From a checkpoint of a small transformer trained on Wikipedia.
Training: a variant of Adam for these matrices, 413M tokens.
Each number is 500 + 40 x the weight over its row's rms, rounded and kept within 0 to 999. Layers, rows and columns count from 0. Numbers have three digits each. The size before them is the row's rms in percent of the matrix's.

# layer 8 MLP up, 640x224, rms 0.0693, rows 534-553, columns 112-223
100:541571537532488497502537450557640565483497473582530497529461510495484491503418503489588522479508526426445512554519539535525461492497490462492486482479482511542477505458423489474505551478442461506481451519458553535577471515513447459517451457470507490497402496492501494415541452515557488446474511544518531554479555437535479428461546573497
097:470479525496460498506550484533515544553434564502468503525557470449435500471529520497534470482452473559478476493550495501402529521453426539524493496471473469448508491450492541512448476506505538574497483591491553470538521505525517525477530466502497493463551546518454437506585498545552485503494440547502480543504521487470570542495524515540
104:554469511547470428448467456476550455457538495509543440559532478508484445544428500493491523521485531526513486436469480413519486413525567486556493464545531504506529565432552438529490476475532491563457443497502488454519484516525504510550486511480419541515529506471459533458465494544464471518545502489533500550422466484474478496472498489517
095:528474497475493495467470551458433520483479466559521520522505514493521485463456462633517458531452516547475478524517505488496516481523495404554525492577520466458517548529538518501450547534506477528516501461497555450542535574468446545443473536499528468516513396516509451552449475563510447454401547464544532495498511474538496516558453501484
098:496550484524496494509479476527473460531507472505466502526562470522577527545548467429431492538451565422489565512498559506513501540591454533492495577470514501495502463557584487470491562488529516515465505430560545513456498472557411457473457555544489470452518528518530444505521403426536476524573488492472530445451512560513500447495520495478
104:491542516490563478513492555500551472487472508491484457503599457462478456458507525522541424502477476449553590524515549489472514543425521462537534468556578492586513513449458460514550510557555498457496458450471403440507603471447427537516524530448456469527481511510527533527526499444443429449482462499452495479548567504566542556505502552465
098:584579510456510566512479394424535477476470544491568511521552492489465478538504446533484495493517450530480492535442506524440498524501551486508560481525460529404491491517466478443484527543528590488536504475475520482595480464480488459482444477471570486548494618504480488495539433523481510514497507457497502522520500459500507547478574467425
104:423504487445487527489440540468432451501529539511539489534491490469513518547471531565565499521569458520537486445514462518552507542461517521484423539591522482465505471489488479547449500508521555470431529505533544473468436542551550418467506542490552490540457525561428508512544446517501525455546504443450535475431534575583476520517502529480
102:496510532513467536483529486533481474459443493535487430499522524501438476492527519470549508447548508512495455562487520473505526556501501479515489498461505457438512468436498551470475493513461580462487500449465480502547491426428504523488503507493533455487427501529509459510451471580499458499496548523454603554517595474495578566491593586516
097:511550496457536514439483460477439462446519478581523473484506462504508464541428433504560534576449517457499535461492536463436563480444532497470456502486487492563507480547542546499487520446508486492495496517533515455507420436457501592580431509410448519485499503506533525495492491466525532494518522480444516477453499493528458506515492548440
100:484497511503425437500483484517492505520515478493483536479493554539512519519534509459442489490513482442555527542514512529523469533514470398534471481551500462482489492467516536434439578524474459516454569599462484533490476509480530488514540455516494503608486507398522550529490464447506492496578480480570507470506487398505438438396559500561
100:462456487503514481512504523533495523447444477496491538531522460564567473499510466518556460492478512520526455549483509467394520474526473524587532493455512492432536502500495534441478493606560521481510552480483490524445536482500539444536468495554576567480511594545531492530439503523508466449487518490528485447512499582544473508559519479485
092:533510546471403491505541489468533540449404523462490512422558523525541540395521460527513440514492508417443493506521529479559523426512512414535509465499465506532550500492531500462521478486535556412514532526450536568537451531486513470494473501518506500535549459500520467548494497536563514523510508503532566508481505490501575533450557515495
110:489520501515469474479507527500529407556523500550498511526441635532491495539533509456485541490508532500475550446490458491506511472464443524446511464564523487463548529486528510597567515470540449544477539431460524524510500487575511462435547480493515473426473529512544598510490402527449511514490490482523526522470493532516498500461464528438
103:429508526437472487522518510511561475464463514445540487427487547518524546514558488552493407555516522467460548481565527568464465468444491563467453468555424472482475560497507515534486468488512567549517527419533499396474484507481507502465485417517453548490524502502497491491493504562480511490452486519471482460524517508490551543482461496505
098:468533461562471501525536472475519532487483513523444615513490541516507447523545457530558511466403532514532417531502515547556516442535593562533463612566495504471555518508461529539506533478476530443486608508466508443478493474425491472527486472492441504520509506468516422487576557487581512484472487522538499502543467525479506480478515440491
103:475524438466483497518468511547540539517440505496460485442451517471527481541472485523465517542468432497472489472458539520520584479512548490507519533505514515500516473541536534513525455455533463483507458479538511542513499462420521467440471461460456499564507501581453438537434428485557529422538473470489529527515535497419452596524484534561
105:462549510562417568503552549530449503514536508540515515542550529541440449502564515546521456469472473450585523521514506483447525531526472543524520522419562409505546530515510490446510480514532503479503480510515419479501457452504498532529458536487498549541498480502424559454502548569506495451469493508507494485435560486484561600491517554529
093:501537485431474485504518504561508514473531479573514499484512536414534519529575550511520584483467503581572512435499439476533453505489494430501527507512440443491474541534538492619552451463524488453517502549525440518534466419486579518525497509469562589491501525544557512546538528448496489557488474558514451565546504516498571496475505530487
118:492514503483502531509509495460466527451483484470524492506482526499516545515527542389511559523527457560531555531503476545485445403520558500538441511535517468414537487418452462510506477545536473552473478449495529519505453471444488392476584527502489488539552479541512525575559473409523516513520445529508559466542404444526458448500512489564
# layer 8 MLP down (transposed), 640x224, rms 0.0684, rows 534-552, columns 112-223
104:567470479553468495520501516554554509514526517501451478484500529527468517465511480492519501490564469487510549533450559490571524536447498485526465557462473487462495542508462517484572482478514507439534444484517506519554468455508477514502525511454531567546463475477533493429555467508503532488480494529623476506510515437463556421485474544550
097:513508538519493514439548447408542511578448541513499486479483491590517490497479480519512508452445551443429465459536491503469454460494535469449457572503490509565486573476535576495545496545474508507533478493463559650545474488516489501470489460441449543416518413480499472434481461543511539514439542509543493535429464554514496477463472389512
086:521526482475511479330511533435453479468473498506589490486570563489479489513482554501479508479529499472513499562452553499474457541486434498545483461413522429438415457448510566511516428584563550461380494476500514516496507489540431505496498479472534505458471521503539510541502576516518590444509487517546469473490478521489490422489523512488
095:510504415532465540477497490491551498584448471478439457452468525511472495527538455484428482498562490441551436500503517517533484531437541577513425488435422470511518470498440517483505490514457507438462500475541472567524571445536453469551499507473556511565500571521466599468556519542493541526531426513485520523522509460466532464502445559494
101:458518489491473513382480500445510465459517521556436507451486469539481480453498473487494527472571465518542538455541407565460447458403527444443457425510499456538528478471504516548493472464488509505488505521450526501566579511517457553475509458419491444464458478490542529514456438516527556510508551515517485510490513519506536477489460474462
099:536555556521556537457467519543479489520451444572504511447532525507581482434527480447517494469536553474504566456481474481438523504484509468440453422554504513480529445455464456536496499529539483560348495479517514499471543456439539485472490443516438495475560497470524412538529479487467444481490470447520542508498435496545488530507456513476
101:460467512477437503501506396473463562512477492478466511548532557480460505538441524537534555535526472526506473536540511436482531460468505534510419485563462534540464494563507461507555520466537443491485419566557509506476554511448476535471435529509430544563504475446511520506489473437493453539479577508575555512543577519570493520486554563476
104:545495478492555509474527488468513541559481534501540500490563515538546475542450506508485516451507504478490524486446483547469483556482488438536523576569449487499538501490511488508517557476501498436470476523485568491521521560436513450517531493489454504530468417451547439576480527414467525487465539519485513556494520420480485512462491506480
101:509422544532506511595479493537517429461448506469486451465540482525510490500523534475509514444418496524480538507504423434564499530525501473432548522539508545494539447519506495523433478514484453538467469497515495481506532575498468538472468471549511539518583477570466564502564469520503508565500540513571564493445459487563477495577518489479
091:522486474431509488440460467505556478482449513540550511495468549534542470537398449542561555559512556485520451455473436550523556513454545529473575534486513547521514554563549456558572543420556535553512521564529506510462480522509439533543506533501491491501450544490458503614554528488467472494463432539520581497495547516530487502468535443509
105:514498521546564521483501539520467480463522525539537564468534533458535561538501495510510458560444545472514577455525413482498447488433571566453514504472503500529569467508577487494490544549479506488462525486485451463496506481425522502486496525451493543513568490470492525510493464497501556472417514436468512513478517564541517486480451463522
102:459494560470564398341517464527560518532494535520561538545502490504487523486520508469511520441516501460518543459512498460480474498528478453423483585498526506548493515510548465512442424479474538453464529530524552451440478468457461461486444504522423427549510505453498442462470526558549517504495525544483516529521445506504548481438451441520
091:504495519451468440474480589523505506498510538435486509503560474531504520532495436574503441461516578547445443451531486572466534510536568546545502493493517423554461530542503534465530405552543460514567618521519451515532499485502469444441574531509542526605475442516502530479409438426498496509497471555465513512471505514519478478543488457468
102:498523558560509536582467555468397510474509502491508616504523511560516479523487495507490514414456585483516493461497455443554369479515475519447492500487512488552494512532540572500468595556578465484522554478504526493503550399485518497468482441518544532504498533496534592464531447451578528448486556535464452509522393559468435523468468466517
098:531459497551516483514516472504546468557535523521561558513521473488520410528498508454468542471454434471466480538525529538443536491523483476488570487544425475548531470496449474504486440510517420517580529518436472555507450505405501537551496565486598525501540524488528496476508520488504512517441491533578518511603496547549480469477466459441
097:515447483487537452470464482538498524448460500513494544439555561503477493543486550494482509511493468514511555419549481442498425480447523474561434480532499541510503455520483445479398441471480478514416515482451489480478503468499523475572506545497558484524481467521474507474494495495579544520525520413591562473512550529506505492476387458431
102:482554494500521504398476508529574429536509559504458540510495510509504451491507462542584544453508470501490545469506463547482530521539535576478456515537498524476530503497488521472439509507579475457551518505442503466471468496485549466552465441518536446554496553485465488500456500472469573509459490485591531494502500531526522494538500468502
103:485508512516528477308518454536477533514528455521532468494555497517444461432558565549479520458480553489507522508548467380495461503470568501495485533532520520484515450502505516522444506522502536556433475543511522544565473521521471538493475527476492475567485420501479485558513494551550470551509551459550516437476465547493459544494423453436
093:483542523501568450552494509472529511479543527514479478578490494467583435622497452505483534516540425530477554477534581505507556576538421531518547569415509499523591418410521484543502525486561477538501502475502463492482475520499496477487508461515524515532478511462565583546543534464557560472567515450562582468552422486490497526511496551496
# layer 8 MLP gate, 640x224, rms 0.0701, rows 535-553, columns 112-223
099:469545466434495521475500479430546505478510471572435462610519435518487550502585573500524531502492580470432498532521582483482513523505511522463536525520517503458557512492568482516435490482497442514468506458500571544503566590518494564505500396483480438533504603454454518463428485457480485505512466557544454477540483481467504530426535535517
096:504541535460491532514504597482479459535439487443522610460516571509487518494573520483449526463505475491548460563503526469483517575464459460540504451442517445494505516500450528450523422529532461442500439428499529506493452487497495518483476509460492494535450556539536474510538542496496561451552491525434500511513494493541567470569524492519
099:512556494480483468466512533495445590495491547462470490472504481568480472539500444529518501560435398543459562510598545496437489544532522530522533511434435473453400475454449470519470455506486441556517517534475569535457449508456471510472471520547530479495519487511457477472422525454474484504543484473445499527514570596462497532456535399510
102:451494526485482534499540540474498475475517541478433514528478562503554454524490404544459494443476575540498455568540447598464508501516487529525510517475448460512549529560519530464505466499516536468501488479469529539443565540485479536492394478500501511495567507491529518546502468495427546534544449521433541548489492595529519486498480479547
105:521491558558509522465579445464447445460514488472567570499462539544473474506479501507559471474475474497556438474478416478444497513558571490519495469418531511508499495528546579541496527482503516494474429420529555482466504444501460506530502495505485512544454387554538470449474514526575529498463506552537485545451457475529519401590516490388
099:509545496435516522455474536472477497410481561450536551585638473504507462459514490481505515536473536498530509536460430507467497480433516497491470509471522432547477490491503581475508452554514503489474500483451551527435455483507463524521474485500473534537570505556497451499443498503450473527489513496460492501542442456496472463542428497540
097:549462585553454582487461537471552485531494503486492480463563486483552553496542567480501499475505488531514476588476496530498551502506474471544468507436527479411502528507520513472592494547471404556497495501504479451520533445488458410518508495450459495441500501501585427459540534519515488421593493486460539541560534454477497484506496474570
094:517509536421494512473492428528488474472553466470525528588422477543468474459482501452440509527519507484509507490438479537521505546523541497564513508382528512545467515433514535401543484485444419448501520482527543517465478543447474490454538515423516491528475482543571542506477432532480438471482505465544488468545582505534543469546538518447
089:453528492453546505504543506523482535535487563531505535432515524567511571562466562461480473571466454532489464494553486476474427438480528483514553415491483564511454503456522533501483520467533504542508455501468558528504472489467461441555505499498482444566499549433567439497562490543477438484490512527533534569571509450457558503511512469546
101:534491581515513565451562486531501390542490446467513433550609445490458481519513554534516532498453541421502529492484479455508524450533499500562516456400478486471537520544541491471456494507522483490492438390519464482454486487493506549486519536507465490452518532542522565588556515539491509526510501461488474509529443511490485519519510469446
101:512540462531538531495450532479477495447489477485480521458489466482529505516541544519511459457527546446533529550523489411489518485450504502517489555472521450577529478515523465519543530531518479523447535476502559470510506514489546502463488392548437529470481527488529497500457482490444521498503519512512520436463422460430542534547494463496
093:523524527495512511518429438432517502472462508461446452463471497463509457553474437534497483492540526470499475543516466430398483646559536485515516595481541542513532466554509398450547453511529392479509490529465494472435500497483473554524512504515482480526461469528508404514447553399478498416499519535514514565446539530542451517472511505471
110:538515554574468479419496513547509505471490571504509532482475504553526527492516541518488488442486490536474502541478434457566433547509527488530466467493478514481535471544532463463520559513516441429483494490475575499439518457565582402528540502491536521486465573508529493470557480479514534478537525511539532470456505489497510476465528510499
104:446530571463475503496508535457501503525411485448520501402479555478543601549507473554537438528490494490573505491472518510518509540457467510569396464490485423490498554507605453525534455634578499514452485501455567472511508542540477429446553504500476509461541508512539483569531539511423524496540457479458482511533488504507560457498450492469
102:529554517519536532485501566489527512469506552433476493457410520462519570509509433492487507445486494512512573403465519504474567557557417486531542462474486379435465485512553559553563491503531493505484458463545556510488580494507498513495522445479493450529509489549514522503415500537457552514558447558496410489459530505495441597519522543484
104:462448515473490445464551424493562434566535500493509510469454496532483513546551512538506537452439531507426548513539511529441519490465515485515471486548482474495426462488457494487443531514489574548528487571506517465440493566442542581476552473531456423451478530533537504561510527505532483524502494499593504529553446542534456520474505449452
108:529518459505457522455518498586482538425515525498459520400513542521416527446514481501449511562462538506527500529436408465473506523485422495496565456540455525488514462514524456538552494505407538453510531534561531472511499508561476479487481480474481511411506531533517467507530494559511488546505536508535478565472490457513508503415404449401
088:485457518590519531476473536430428475541497514519528500539465406486549530525486548506533509567462460545561491532538531492472558467518488547485493538543503528558512494448522555502534543555489455466483397519553440518567435468448497471469512519469522528514513427515525484508537545500575540423530494406587547497540505544559498571515505409494
101:493544484507529569432497509511413538545542500495469454509517466518512491589423471544479495527494482444549515516497585508559497553437515529485483521504493534526569468518469446535580463555518427532427468517499511476479448494480521573413519477447539573466507462479537432473485489500503524479547531440512432466484493527551517479577515466495